Each number is 128 + 32 x the weight over its row's rms, rounded and kept within 0 to 255. Layers, rows and columns count from 0. Numbers have three digits each. The size before them is the row's rms in percent of the matrix's.

# up: layer 4 MLP up, 384x96, rms 0.151, rows 89-157, columns 0-95
# down: layer 4 MLP down (transposed), 384x96, rms 0.144, rows 89-157, columns 0-95
up89 106:184087157074091088200075150095102119135147122153114123137114182209155153119109160100134103103127105153124192171195117164107102127152100136126141136203135176127136145124111160156159169111157110086153117110080166147167079075087120112126092126104108075159122098158160089084083123129127123129
down89 107:074113187128086104126131130138124135141113121116144161166132110108138078127098115159115161127138195170139109163083150171114053128118128111155138192132049109162051146148095108114061169142121143121083102101236134130110160134114116080138154151134113079113083132128098141130158159171103142169
up90 096:173128101123127160159159098072101112143119111069091170113060152138072150139113185176134199192112148122091105112138146120109124159135126096122147109155150152143143060135152087120115103157133154101084142166132164193137083141149136086175109035089082127124140180117137124140107121156063120134
down90 098:057186085112133153119110135069162163164094076111144105159118096074107130161099140082124157087148080136137166200139179092137103159105111141055106108179117078119105139132119102048119168136158162111158138161134117161161169123142158139211093154148115148182138132109114135134132108149111126096
up91 113:139141154121095115164108141135139162168148136143120147112140097081125205095134144162112165129112167130121123185118154088140133116071149189128121183153090108138197175135096105134170099072180191122092115119182142093192153181121095081181118148161144141095174167164118161137164116178164124149
down91 098:112177099114132107107186139053172150154163098098138137136100120099148133100113144083118126133076176138096185166094102075183185107165133113092122136153083184122165087133088066093088092169145197136133147134125179137188101138083123146107088118145148167137121127147107151130145125141185087096
up92 095:147108127114161131112129151142105154145097160132022139170090090120163123124128091145113182125141176088108089059083134114160157128120167149170130168110150165161181057099154164139058083150089148135176124129076096099122136136136121090082179151139119160146132167112199174134137105134152122121
down92 099:193144143162120092142120134125127200129127114162082163132093087144122109149088124099107104128132132151071125176078143099078207121071150108175097163098112110088113133163077159151120152184139128147163151098070115100198131153143154165132129128124089157120085110093066135068163118171131148171
up93 097:084116124117108158132100089117090130183157149121105139088070099097086125147140136118143133102152142193091101115054156163160147117120171082108181116169138119136147069138106087169109171133149107107110221129134143094150111085120101130120054089089153107042118131143139198147111114109129166134
down93 100:145087103055120097096174092125156173137124102136105129132158128138162104154122124138136161192103121166110121119125110184226116096148134097133182174121164094099063058143116110136135167140101131072082121152141143125077177139142153154125144172138104105142094098131159145103132071074159185080
up94 099:128152130101115152197109157101193073127099161101145113166133184133117095130182142163142145148164141103117151144088142122133175142161174144217178163112133153093169131135169102104157184134189106152100142116171168107127153090112186125142164128184084093197153126124079172150137109133146131104
down94 097:187078110115162143128131054181163129116154182145111100074096068110118140129144126125105124087138104189165159141141198085132158136122188107163067091136103138112124158136119105116138074146167077110204117185140130112179111120142141128099137150107118136110144079107101139103110146129189164064
up95 100:077144132133110104110133126110080118107234112111176147225142164117174087087132106129095123118118162105128087077164144144164151113145185154126114118103121175165146107139100087115176080130062127128148131086152127090146146102145178114133074159054161101125107057106141133118109104137124114136
down95 100:138174191160129118106145091131095137122113108130106074177082154084094116195049123119131138090157144173104169155138134127122134100090087161216138134171116132127137084153180124165076151103075148123151130106137109118142153128173120101121085188164116159162137039093117123104152162136091144109
up96 114:116123178120076116122155142113075130143118165122183164176101098167168109113129129169087130147163155143125137110118058158134081168116149103105119101094152155122148139114177072099181134165137170157165104169126172158057107161129147094145162130138071107177164157152091057159168116185151171112
down96 108:139148173074102119102106133108136125084161146108181129162082138177148085123164193170076150123159157183107115109122081120138081186165094100146122123081100160099139116132142115122163132136108158134184152116180175105150117156100128113129158110138084110119150160129117069056106048203117094110
up97 102:094173112163173094140119141157135092087089133152030108157135145115082109176164159174134178124086094166152087051104096124140143159141125124100076077126172138172154107125126097084136210123110141125149108133158163122126148112137145090100114139110164104067105129115067121094174096109148090143
down97 098:104124103113120087125155174142114062132132035101092124173176150100055108120128135132078164119113171232119134133149176144122097169138137128141124127142129107141123106118176114149161157108180129194119080122169093115136154132139156151094093166141090083095102164156078125057151145155127138143
up98 097:118147080081141145180145088107126174122074086174159091125147173107121121119128151114110134158148159139113117145127123118186144138150171095194114160148148122117148166081134100178189093172120080133175162098131162166081112108155145093142111192159174167131177133093064142157165120079195148144
down98 093:097140084145108046130122156106225139077128088120096151147103157130157105161165170175082116114143179107148187108138099138153137193178128112142070162099119198074139143118117086138145147112156133088178100151127138089124138117116092080132134128146123111144131120074142148169106138076183111088
up99 100:125128181071126087165170114164166181170156119092071138188155136140120137176075139089153181114123177130154106118153064106177110105103079128037122108140118146105145158146120157111144150093114098087083113181116115061104114152087125120180094109171101117134130151125131110103152180168113119119
down99 100:149180166166113116117093170130144136136156110148138159096110149114132148131096029111160101133165213170085076149149107148058112177185125125124185107147143153175108127116107110081094144150108160144091121103112141105141108119090121101128103114091098124155122065108150104142084108119174204183
up100 100:154100122106078121166157132120167129132147131134095102163146124156062095146147111119167109106106122144104116085094124113137192129111107185142097145071123226185037133123091093078128147110156109139141115101099144141194050110153139116100144104122147155148142150075115110192129148089079095135
down100 105:193157126078107171093119088150116157134182151157108113145123104136166144085151142151151101077126153075104142179094127128133137120153131122078159182137136129107160147125069148176168113165132110092120162093081099107137116152098082101126168103097117118178136086115065035140177113200127161165
up101 101:107135159144170124112133057085116076117163149167166182113134123108087192126078137135132083134184115106120184127129121155169157136138069100189128066098159153094112101107048144109118118146159179098124084135115087185151122139070128204098077135153143125108128113152140108105139167129101157118
down101 104:171102115140097177170141075129116192163103131153101046119167156097143132129147133071094086149181099122119122070103072176114174087121100096186194140134062174106142181118141149124110144150135162102088137070144122137142135142142158125153089124148141138115117131064133136120084188126087142146
up102 097:081102160126028161131165073120105171119163148118130137115117142094092161149156137082153110161142095107058132129152125100137118081189103070158092126153122141131114122114154051121130110097183094100123071130072148117105159066110097090095113165144145083114087151164078144141138106122173156150
down102 102:132202160143169138118105126085156105130116067081130085102058160122127091097118121063119119166141153177096091131125136145129063123133111142138103109167108206124131140106151120140144128128080089189095174103105170135095145178138121109157125149163048099131074120128176184145150172170137161127
up103 096:072127131103155106136052071138098143189152137099114132152177143127140142106090119126155130170125175090169146110145126084112119126138158077190098155165151140113112127133098103159083096122141106196046120135151127093104162083132151135165163110118127167144154183141067158138077099148079094198
down103 095:128123125151117150128144181084125166123126175077146135141146165163074120158084127132100143138157156126073121137071143147140136108181132134106122072078148142096107109115133195075128096074096160110139076151111142148115113136139098186090139068190193152124155039126112162195153155096130137095
up104 104:159119185138099150079124135140149159074105107143112148135125089149132110107131162113110096162110128144139150167123125123149152063162115102176075103108113130089138145206174084120120130145157091172135110089185097106100123087063126203099092083107109126088155129120103061197124171159192096117
down104 097:132108137108131127152128099165137132145105153067155145120095181063157123090146173080099125112143089113217151181147138125190153118145096142096134115120130091113101066159179128151103140082146118130094138081117122161183075055158118129157098128109103130173151128113084124086131211164165135173
up105 094:113199161114073151111114170206133104155075142150136084165121140179103141117141126135172143173209135162098140135132099121097140167182136119146115107115101078130188138107136144148160145139121170159107088093115100154106142135082140171143160110146172197151112115084116110134139196108180084071
down105 089:098106143112140170148107146166131160058204125075100201171150154097154125144198132131116124115165166081119141077105193169142114123116125105182126148172079140133061081149078087103149113115119095127108170113108155120077151161106134133105126135084147078103126173122133097101171101136125182128
up106 089:146168134132143141136182152087161153188206117102177135150126149151144191142138135181195115087195177115163129074199123141139125177100125146127154181134139141145163120148125165132065178141104145109127142088162169139132125162101151122171191210151137123147148131086111120113169108119134124128
down106 092:102117145115171118097133094198140086112074107182096105113139107151121146169107138065155169085110135124120087149105140137145109121132154147110102121123053194121175134131091118130225107091189149175125121114135150129160150107164108110101095112086130141194057082120171096174161123146162143143
up107 097:196120110143109111127093137108173104091114111089126141132139111124204157136066102126137133206135137167157150106104117068120136092138123157119109039114132135115147151126158119164103124125096115127126051148132064146130100118042074077140154103130066092143156067137117081103089087125116124147
down107 099:169171061170083064138113161186161148140112151161168156127071130096157141120122100120158072142105135146168102077095195114170112139106106108127136078087083126096155072161127110143132131164117116186137177108129101164105138113066126105158082193145138145155163151108128084117072119162104116147
up108 099:175120141099140138165141214109131084120138144159122169129097147112122128069129066107100162121145125164173151150210102147120158113088129079132168081122188113190123175123142092120164099102147139148089137085095142083105133172178155139143086152114109121113114180137133133151166160199190163144
down108 104:155124069159120097086217141121114079123106136156136139075161167135135129176129160111074118107191095170081141085157120157190117132062161090129168118093152091123156068117080108131124174095150137120132139118119109173120102094171152151125084114121117092095149158160097149131075168143163168176
up109 097:132153102132114084181112136103098119184158123114042133082060145093133097108137125165154136099121135128140094093165094067081160170107127140136134069173129100129123159112107065129196156088110132110099105181102180116112160144149145147176148155124175070082121090121124142146174104149074139172
down109 103:151114113162138107182143120140104174116115140123159088153151166131110158130186101139143129082070197135148163150121078104139184097103183123083117155056120130080111118141116090119178156112120168066099094168157145157122156088110109172089085144106137062113117110127088180086120090167175169144
up110 105:138141130168117083123110152170182163069132129085129066112128128128125219109159139122176123140117115095100130101189130142142114117113125135143080091171094143135135171189142116129163129067083186163134165092154161183139132141117128118142099111089168142144171066161067099181105130101201121127
down110 105:129129132138143107126095153143092174107202116133127154102087095113161181144185145141122090140096141170175106110089159094056164176159137101127109107098134104157112089166122150192057193108146111163146123103132111089135162122057163148150119119196115112170103098136073145115075098095156148105
up111 124:106130134120091176057155118091120130085151177089172110127142101120087120133079118130165100120138193115141118169165095186153124100097175139161139084229125138167143080115183139172097161177131115122111160121128113114096118133108134166112132098186113117090139169176106173091156160141130188168
down111 106:201164128081153116120139056094076132114113163102117153150091124153122130173085078170139117099107089111085122133111115150124102107142077156116112075168156160102149147131129132186068163151135098092180185130169106188179120095075126178132153073134155141110121163142141159125076100124168161162
up112 100:113141123190123130143159106061087119125120070034119158136148138154156098145074081118144125104123082112100117098185088170102182056108128101161095140134147109106171189148142119151105146171113127159119105085085155075135200110122149172113108107127106146117087116110165171108113145174125133079
down112 096:141148147129135126111186129113128080111114075117141168035097166075123072187163122087085120092193170182104094130113115101063186143157097097089166155164158172131118156119120094096099172135130182092117105121080158125171160130106114180160129144108118162156129159111109133113172118147125105143
up113 100:081113092067173132157133168124113119132110136115133052171156158097105090146131098158106120143158063133058135070098113108082135106152150112195162159135088176172159093080083107138145157119148090118136113119162096161108153138096070086157126142142168128091173130096121123130175071133151072166
down113 097:155099106083135163173172145131132158127157150141110138133098098099135074186126133173117164162140120139040138112109080082134146136152135127169123133165130176146152185125101085072073148149167119137085137143071118081121141083118134122189114112088150208106168128055171151099083153141136117100
up114 104:076171171148137096154130108145136150143165125147186120180091155139138098169163185123145177115166142183133114130091065142096116182119121138174142151135130113155199141167109124087130133135153158098166074174122146125131090118164221073136113190098106118177130086106081132150139153155158166133
down114 097:104112150161133121114143131144142177112102086093179164087129191164119089184143151155130102107110139165134144160116120114133082202148097162130110105144107098095186044196128148133163105148138135112144090129111153159116138150188161080159079116124092089190084133057084102088088107113130130147
up115 108:146102157090139071129108128160147143115121151147105097121189128103086049115050098151123105172129186150109173089158094044090146153119111146116112121086184183156104136134100089131060132134128063139159110129199097166151082133117136134116143146105094133122172173146108124140148161116077133151
down115 108:129176146131150148138111135140084098142098111064162147117159095125080112124155152172175095195087154152128194086153156188149159119082101139101119070053130131184068138171129113143133069105111135101104135109150122170151070109101132187068126140164074163124144093125123163114120149098149123132
up116 101:180136121117098174149119134102159162105119077107076096170083056097082123151115127156166157093141188173125133148140107139119110151152074115137154112137093163144134112121129118076093081206142145131077121105085143133096153130138169094063076097118137190190162163125142116133130127088121134204
down116 108:103135109125129193074197115154167173114134086199084097137158094157124166129142147132092093157180135132169150123172110077193138096103124148080102110098111113144090098134171169076089107175120084177142084153123157089104160086094149130104150124176153093121105173112123092126147080135130172137
up117 095:119136167207129131121114108143128140101143160140114148156125203035157134119120136112129177155104145189130135213124163128159126111109115141127092081086180073196181128125132151100121160105063156137145174146144187148112134193077128091137151136160148146111154119148140059120139124144113128097
down117 099:118114152155124104129132123177126043134123171110128171153143150114070137171133129087214095169178087082098204140108150056111140157089115105126117137106133085106162118126131075121154124124120140142111106167174163127140089110141105147143131108092138198133052147123166044142120168135148134120
up118 102:092127104126153129097082177153135126174104110178113145119122154101141184151118162142153191190150161154143193155116147155116205136087151186114075136058100111057157119125062124127096115132181139111155121131105157146127128140085154171150093124187141111150144154109077140134093132071089157122
down118 101:133088140125103144158190106130133130126168111084145143104132137056181127144146112114123110080108179095135118075114132104161120120116157151084131140182115142111144137109143090196112116140121161183051057115143102114173104134071118095160098140131119214180145102105149168215120101117153105162
up119 104:076131112092098107077159065110148146125116163118076102097136113149139112164182146061168174120157166172124082087112145180116115093063158138123103129120149162161118146159062101185124171145096123165107161123081089163130105139089078095123133139130146072155153124063171112134106156109124110072
down119 101:159152130153221180115119178161070131095137165129170099156155121140150077098155116152126118108106149129136057112143122075121150113120090165132177105106117101094081104118108161125136151112153133095143176121174159133161107126108204077071061109136047139168085130148151145102100105149140102147
up120 091:113146105166085149168123090102133129154115150133106146143101163056133130119140103120072128154150087115096115079088126109081125075126135125093137119121130171148085081116049112150098068152155175101105152181096099200166183148128104100111156204126112084140105109207118098158139171139128103160
down120 094:085147127170154135180125119097061158183125135113129113120085128133175100089125151124145139134145127151076111129126143085170040101122106125141109117156122121192074176137183053126134137142144134177066171098100165082079147090167169112145140155129153128118120127182118136099186135136059140091
up121 110:168127097157131106096103038186147155102168085112062123152061110168154146158125125092115145115173116084126150107122136080090138136195168111138061133128204129195147129184151089137103101122101146081140107106117084120144137124161149143138091156121124105108177143126071088147151139091150144101
down121 108:121196136195105114169173096195094127097185113081067118148167099182149125149102135130148112123127155191172089080144116134142114124109133124145128122112177164140115112115205132134055127099130165095120106144176128108094068154171111084097155085094117068146107117117101079134169141133145126144
up122 105:159062175142125138156145127172169140125119082096145185124160109149114149098090134066137098098131124180125227111138124175131165109082128109177134134147150144163140145119147134126114132123101134134165082116185157081179125129158142142125144080206160169065147147153074106168127062111147161105
down122 105:066130145100134109147099160124162089112036130096134146106163105202108140096177099066168140101092162120148072110104125162083169148133078080185121100104206151127145131159125143165127129172154109106098099171128122142176127169109158086120131149121135176125052135122121097101108157128172127127
up123 101:152071085147140183139152180178140146141098141119145162081143135085120119084130180079089076136122109165132116130066145216131151066176160130098175089126105161160128109114076126176151117133114116085128092129122103086071130086111138174121095152126147162135128177100070150105079163122134105104
down123 100:115163140144136136114132130170198106112149105112148144071205168142145106098167166066127116149125116159149133120166123177116112053126134131137091061126158202129140178169150158148134125111129137134154106101081099052079157093130079112165167130071086122107101102138096130052118127167127141138
up124 095:084102102119142105121036119150088138140164101089126164104125139143107137061115108095107119138133141173120080083130159141101049180144093093184143098128162112120180134169145165081074106118148149109178101103101089148110186178128125134145122137101170170105106169170116103193160164098110138097
down124 096:185166124141154135166135113121087133094143117121081142113085099140063146130119106079155103078162103161132134137102188145146098102187181100089115117115159096182111107134200132135134147164168136105182098133078109159083121122123153107211211130100090137139108165082148080086137091109125128150
up125 088:165123132133154093117112163158114122122124088173086140137131122133108076105082166124121120155148175046216134077111184132136152159126102103131135118108094170156155104113174177165127112141090149174184097118165147122063179095138136194106135098125177127133130073115105101127118211133081129139
down125 097:134151087081066118130116157161130093161099085180070156129121085176149085104161116116182122109046151100139088132100129157147168087121120107124041141138190144209115175114145150161152150117123125091122095084175127162103133147171108138114133141123206071137153135096136130153111130157128138128
up126 110:089066131120126116150143112161107130115162147105160129082090136107156152163150091094092102111208195142122100114112089158122122117171087098113096101219134118090150134059065077129140103120080141123105111170091104140160195170098149149121131112105152175156145162153104172158101171121127133175
down126 110:113081141139099107150137121162145120125140132075189102119103178105191124127112142082145100085120156137163117162074152177166136109088121142182121058127163148115066106053119102134155124099146128139127090149128122097196125168115084161111180181114089158151115120088121182119086186184091148120
up127 103:093119150125124146131127106124153161096125114164116139163171137101139102135154097152131117130115118138141113084153118145152190084199070077054085135124100165044133097169097084107125112145066112084112129210118146136157130156112139184123142127139091170122188144129154174160099156147195116187
down127 099:120154141175107107075174074124113125118143162100153110102165151150118101094132106096105174133184114145175063165214131130195126095083130136137159112149163148025099100103110102114159138117111073156129154167114175124137097176166114124130136105132076120144117121069127112123145146156156065162
up128 105:107158145131115134109143108117071150096160013130106117135147106153116016130141120135129186142102120112154129141126113194155128095106142081105098157117116160192138158199144115122148165082117123174111130046144151137142179095129170141133139122128110196170132125110117169143112126160151090136
down128 097:163176146106102132121150054139119151092147102178146115146102137119153143173154129156120118105116128153112159110105177128106181105186112111075110104066153173182158188139129130084104120134138147137141158089107174094188081082135127117187043108082098103164117092094120190110114096164100112145
up129 095:191154146088144117150092126106167140079137142094153144193127073093072080068178184161073132082105064147147169084085137140142104135116137105120121086121180139143147143114120112070099167163111127182060125137143157123076167087150091134142077120100169126119126138115130123110137117156139103073
down129 097:176104106163103128098151139102175111135116084118159149123142114091078114130150141113113171132128113118164149106101097107072190140191137160099091105143103109056139086131170106100150168161149110142168225130125153079118102138138168110089130158192065148153202142094093112126108061150134138132
up130 106:141109118145092085107122183147109108153164152110159181128119127062156166110164107082204134122120147178136133039098125144099121145123088077117124116168114157109152217111129183163065114159090121131183135091121182107157128140150143084084106125090094188079142122128111109116175117134128121138
down130 108:098062117135165132119179140126110085064171102069110111100113112140091167127126106117116103126220139169138197135126161197135107102116040126132109117090119128138153158096092132128161108112127161126137102174089113146154091127158168151109150154137101116175097165109102099169200182103132126082
up131 114:141067169175129136138095143242149096130134160152143133052088153111201127120155174087184148137157181145112137115113117188116135106137131079163088099122144080083143168108119105155120110112153154098118119092121115095153134122146108154112108131110193092129172149105076171103115136134182101165
down131 105:092118151159150125153096070191090051094153084114100111107097098063201098124132128152154124089151164139131138156131121121160118120130121162140126133122129102059157143085150136172130178057160118125080155150110111078154120111155106083123126126126213100161141181149121163146152087098186147160
up132 101:121141137100085135141116126132095080132144143130128119143126094112135196137105120063154081126136239163157090126117095119077140100159110130111121119147130115141180151142146120062159103094171168146118124140108187072102159163113143116169204150140085140152149083055124130137079189173165117118
down132 103:085177112128161106127135084169166130116165138188115136093118172104095116161122115106113138093122200177124147100150099100116175084107115127113213166137126159156182120115120114110101149159171163088120113125084197131132163084067145099093113106167107088125130077130132108165153113157161047084
up133 093:063126125126133152120187102177183135102206114136098115083149142086128080185179129123224215156127158154154127098086106093117135100113073152092078101159125101105169150132111145153098127126096124096079116129158114115121153088136086145143089118123172080116108140172112164144107143149120152150
down133 092:089134144148102159195072135054120138145130127104155152105152108127139129099113140181153069146116109138144145131141082191122146125157123140158115071135129087068145104129103131088147146197113110095067158111123139097185142170129114089129098129100125099125175145063121172143118097108135217208
up134 093:080140125099167090084182147139060132128110089197101115153096095142151162131167136120127167134135123159165154146093115156130205119086114108158122157169152119128201114133113140192167124116081121158159123159173076098175111146196107101148083151168154109072149132158112107099111134179102097169
down134 096:137149090158146122170106111111145151030111107165130100088173125149066082106130085102102112109154162204182124159120212066168155168104113148103143162149097078121105122155142161129098125153166122151161170103104156095151159144112115083091151132161140110156075158115150087089146120131083125108
up135 083:133115184080097085128048108129112145105150084108126106121088151183064098179137099060118071109091131070131103150125102117124084096173169126112131107072126181168110106101121157164095106118133147064117123100151076133135103162112109170119113167121125149121178146120109129151118118128202174075
down135 090:092124112074128171119118092141159171124075118143168126126166133163097164112109131097122170100076187137124140161075124115108106150166185110092064200097089078123169204126168181154145147142137087185152097134101161144120101148151180130096111093083097137072095093147138123159106092114135124111
up136 107:134125136108104114130051101175093111159125093140070148153120148119132154128131160140117141115164105164130074137137130158124084095176105167146092151066121088123137135069173053156113169112152129140116055079132074074149183147147163073116080118086147099093154129143098119155092063086117149100
down136 105:169199106137119144139118124142180116074106143143140144160118187117140097095153177112119114086131096120064143085086099138150182059130167132082081092158138132116119082137177109149099177145095156149177195150170131149128080109067098131112122145142165124163124090118138134124085113086116108209
up137 106:139118114129085082127143087059151104172086128134115122110181102161119097094163162144180145129128171096163191137109198120088181114061131115155149110126129127125165108071140107155148154151192091174103123116152095168056101144122135136121122158127071159156156124060105129139162119157121189087
down137 101:116148114117146105119162106053178042148092154123130115144128106129123098157131171160158086096159206131071162129163070149035114148059119148085128167125124159144179148124132082139101142134145120110098174143140143120126138113093157173173104118179142076113114133075143094122182136135159126146
up138 097:121122118149098122120084176111118183083069113129104079095170117128125173147151133165134115150115106108091089174107140114098116111117139179137124151107174137156171164129178210116148153153110155079161096109166117136185127188184174081130161121115156144044147124146110187133154061086118135132
down138 101:118116174107145173136178164100158131126074066131100132133140069138144133153106164144142083142140097182050184170162109110071093197059170121135117127098186112097115125131128133098045141170140118130066133108146148104133115076089118144097108171142127161170126141130148130099169138092152156143
up139 111:104107127143100124133077076146079116164131120113112117143074162124147126094123135172142117117198118210056100097127157124154081138145071143093105124111170134125169094191107102073112104172162096108135051137154142118157090164117145099149150144119113158159113123134164162109201142200088122097
down139 105:169124154123165103132150134102083140073220075080130141068142139111092138095152075130095172105142159185085097121162171156152091144173113129150137123127147075110171096137079097142134121129117126125161114122085138074170086179146163086164194150133124129168105194107110112110120105166079123129
up140 092:174113147166100118142131148154149166201177073152129151135131100152070101117179123105139106138186132195108186149120075144149126173148139113167162089161108080076159175167137121112137159131082110120176087139147142146201116131136144131178159111163167166155135090152093175093106167165146100123
down140 097:105102090108066158123162103152091141178169130115147113111032169155146125133131116147136149084105129128125126118116106118114122138109081167081111112122122121096151140209204128122155138074076137145156092117170157114118155107105154147177183166181122126125088155100169172155170073112140131046
up141 092:102113099125219137096122212134131103145138109114166135187146139117125152062123082180133142065134148079094153074124139110162125120169106139080158112130102091126125088061052146083143189146153150129128067149107101129127126133128129170094162142120138129090108137088115144111108120173142091063
down141 089:114110202123080147083159123139161163145138107092125156181104125164126157122197094080114136135161173125104128093110163166070106130114188080186083166132105163090140139125110113101130106099076169132030135108095165143160111162132118101120127106177149090139141178104166117150112110133110127063
up142 104:163124152121153128206189052139112101069125168200102087092092139127107134101133106161102151117208197151146182150085110087119095097116075153118172127150143094125116153148124121108151156155119107166092124159141122125119129131136124091176195140144073120142170153097118139176088106169101114110
down142 097:157054117117119043107151118118134112097134138150156125095065173102119094125099093107053142121139127165181118187166142040121108116136138116128134134098091177124169089135151117088166181130074168160124141140138148106120166094170178106058152141107141117146135106106134173151135183155167116146
up143 097:174113107119116052102137165079090134083113165144168164142104114132090129130143137123191178134119151101075128156102130077168145125168136128143118169166133205182099099146152164122103132109147174090161125098164105097074110135139071126125128173169100118056130099087094138105091206098144112113
down143 104:117132130121155122106081070092133150137117157129107098132106162122110149138122140128203155106187159139144144157152179120116134153133164141073121122067128069178044125156143124107122198153131138108156157113108139050097148138051135123121127139133160127122127142068124161064149151114163045183
up144 106:101136083117120122114116176058137110129150066089078109153082078108112128102195175077117095124127108097116092167127060151105138108122150057154110159056095175126091119131097119125160143090100086097111101181070105173138092080109119166076154135120106111132105104130089115126113130142170116167
down144 099:100137148081102132141119153059115126123149095124092172170150174147177136107143199119140107097124120099082132173130174130123155126164123114213133126144098140099149149140097139136150107156148030136157085098130152138099179171129097085111117030165097154136106122065187143080125117133143127121
up145 094:104127184153176136099134168112176131067118139137050172162124172090144147060116104122119098077125119067162167113156158095137116137138115124120120125135139143170173141152034183145114128099091105139158113125089148203132172125054093104093153153086146160123142178080126111143129122134147132145
down145 097:147154134071100144100127122144182149133166118114180121174111107169160174137174133104094174131115185120092131067146075144051149140062158136162131117133172156095151093155125112084145084132098143073083095099138127134171128189153153104135100132134112086093111148113130160135144185160051140082
up146 084:183131112122175100119107141117084158183132094147190175144130117113125145102156091094117130088168146122155152098140128101149164111104140159108092126090138192206099129187108162116139140113142130173100127104142151226074114219142124143121122091043081156083133116148153120117137144124141131162
down146 083:148115144163165064125107110154156082126090146127112097162146085105133130149112081143111149175176140093100021090126141093095111104095178170125123106158094111120071105113100089123153169162137082180147162140218102152147141113166086153157161136107116134113152181118116071155116166143158146158
up147 104:068130173189171144197078167110148155105115084088113119152167184160090106146183169105110137171075156172144165107095137140154108123104130152152054144196145103133122167111158137102149189169148163148130092101141129175129153130116126082088087125169131189135096121126132146125112148094107162157
down147 101:131144103149067129094142120156146072114148027113187146146119143114111087115152218099129125140126207094131183151149131114135083177127151105116148077149150092120195086158117130106119135136131131112064163132112092123135151131140098084124172096121113116090117141130176092114195120169102181142
up148 117:167183148126116184139131100142168141135126119130116161159163130135137129179139114155153106140164097171149135121169114140165122102138143117115079188129112215160115201133151109097124179146121151161159170138173096142153129085168150145186110155158128174202183169156176155166195133147177100104
down148 101:159126086109140139133151148105105165062151094139091144137172152087135119146105111081164089090160134213116200119117148146144129107122126149102098100082154129168132129128138134138162139124099098114194139087136156134123085063176058150126073108119080119101081166130113146100178172154171178190
up149 104:110129182101061102118131134188106135093132136145095136099120146144040176181125143146158079102159154151131098091123073202112132138163157181110174106076134127127133079108128124052135137108170135108170075136108142122176116207150132142152145097097134104111171153129140157117071146120171094127
down149 097:173094133122123109217107170164140160112096110124147133089176154100131079120161037105122169141099121126125153141074124185111138098181125090153096161089107162064124068164156157183135153110098134125113168157109086110150075166159104117165077159118117132156148093128100164101096162153146128107
up150 098:128146027166112117140109164141064169202147133129199178143108125162121098130136145122126172141167105143054138112118058126108078173137083136117169140182123104138151107131128114141156084121097139112150108116141120121167070108166141090121081157113116203126161130095107181165136127129073121135
down150 102:148158125181158147077149097097116127111097070083127143104081095148104152153091158073126126075105116175088115103159127147154090167155121159145147140163099113081178075108144143167181136080080163102159124141129173113168063161164178116132104091141109117197116100139151144098120154162063148170
up151 102:132184117095131123143138059131088137173097138139088148146129107127098176113110077203135124100141139108107113145064109130133137091165132154117109095095123110149110152136134163138090076181130134103135087155122116097070104078037106176079125123128039107095082099139074125169098131169128145168
down151 103:100166121110079134104104110115146153102142109080136099133101157118101137096075078154103101169150144156114168165123176126099197138115162129134093168155145129092159103080124115110139110142184167140196099130029158117139127156113158114079167132175106081163139137145091085135191168178068126106
up152 126:161098142085090160103154092110111158124140073063126097076121106081093162098105126092143103120076125078163124125100100132114161173136105112109163148130149171090130187130187112129139199168091156096157200044096101129079149107095121171106130069143137086105148119112141125109140149124140103181
down152 119:143116083080144126182166161105144139157156082083166123115136113125122130156156090104109090186091177110123100117142136135136073169094064100117116191071128125146127146095154144175156140122124189092150183116052106121175130149108186118092145116170128131079159088074191142119151123106147093162
up153 098:115177151154127152193058160126148126198167103079124133086139126110151128135133093110060112170103073137179142148168146146138143068113176157140125114110127111104110178081112140124129197113078107178060098074115142151156109088149142129130118087132120118151176107195081128146084136117145088129
down153 098:126130137120183142189164134096112159184130118130119138131138085090182075161154104126078158138141120114160179070058113170130121072147108105127158102078158193113207131122114173108156071163081141102103172156105140072185121110172117099136122130092142162102102081139132127103102103130155135097
up154 102:141147133146112167122120140070129114137106120114154110085139127115105219121109111136120074160177177118130081048167094117132144156158176101122125099154080147120121109099148104131091082179147127137183098177129160174197152151160145130151077135059125089083156118120132103154062135092067137124
down154 097:112109139101161093098126135195121138104186121062178194176123134130172098094113156089176062113153099113125182142128153072127131123148070106130145106103098088036127147111081171153146134106122118106109123110163092161128122138108142155153128158114143175160144131109134138122181055197129147101
up155 093:103130126086114150143129118055121096125059159140159121110119126134108118150114108147157102141147127191149150096103173120140187099146103185115178111142081108139143127168084104123124114133103123131062162133114160135126057126072125094143058099138088081111122222108133132199133181110156062116
down155 094:131156160160157110165106129105111124118111157137130073113188117153095123069167066091132186108087155159158129132113140113114128151121178165098209118107129118156126134095115144133036161138135107171124116122143099061133142100180090197109132093118113106079110163160109161140132088100086174199
up156 103:157073143174163071120138126111085118144123180171110165199099133147190134106179127129101160127118171169149117163089198130102123153150058103121108095176177133088198158133105106153158157150095144111124127156094149115113091112140157092128163156139150146190115117132187124080170117111119149185
down156 106:092126079122123092162185105172078147121131153086098132127124124114124205104114144153093115118127118195127164180152116092115165081151119134140130132140142090136128068158155050177136158191099106128127129103136118069142107183111175085091171147115088164156088169109127123060166080137140123174
up157 088:108125143121101112130133125180102160153135144086150065086172125175129160091152151126129135134144145098032102066095146125098119119146107115124080150090188109144124136166118155159125120171106131121149155113154100110170182202102131116176153158102110161054152185071112089144074118088110162085
down157 095:126084151175183150143103085131151107076128078109110115143130122102144097143060143091087088131117134191140098142141185127150120127116141163163167136098150136068159125100109125101085139119137139154077115129132193161109129160150143088045145112179135066150066170127176158110180163180138087111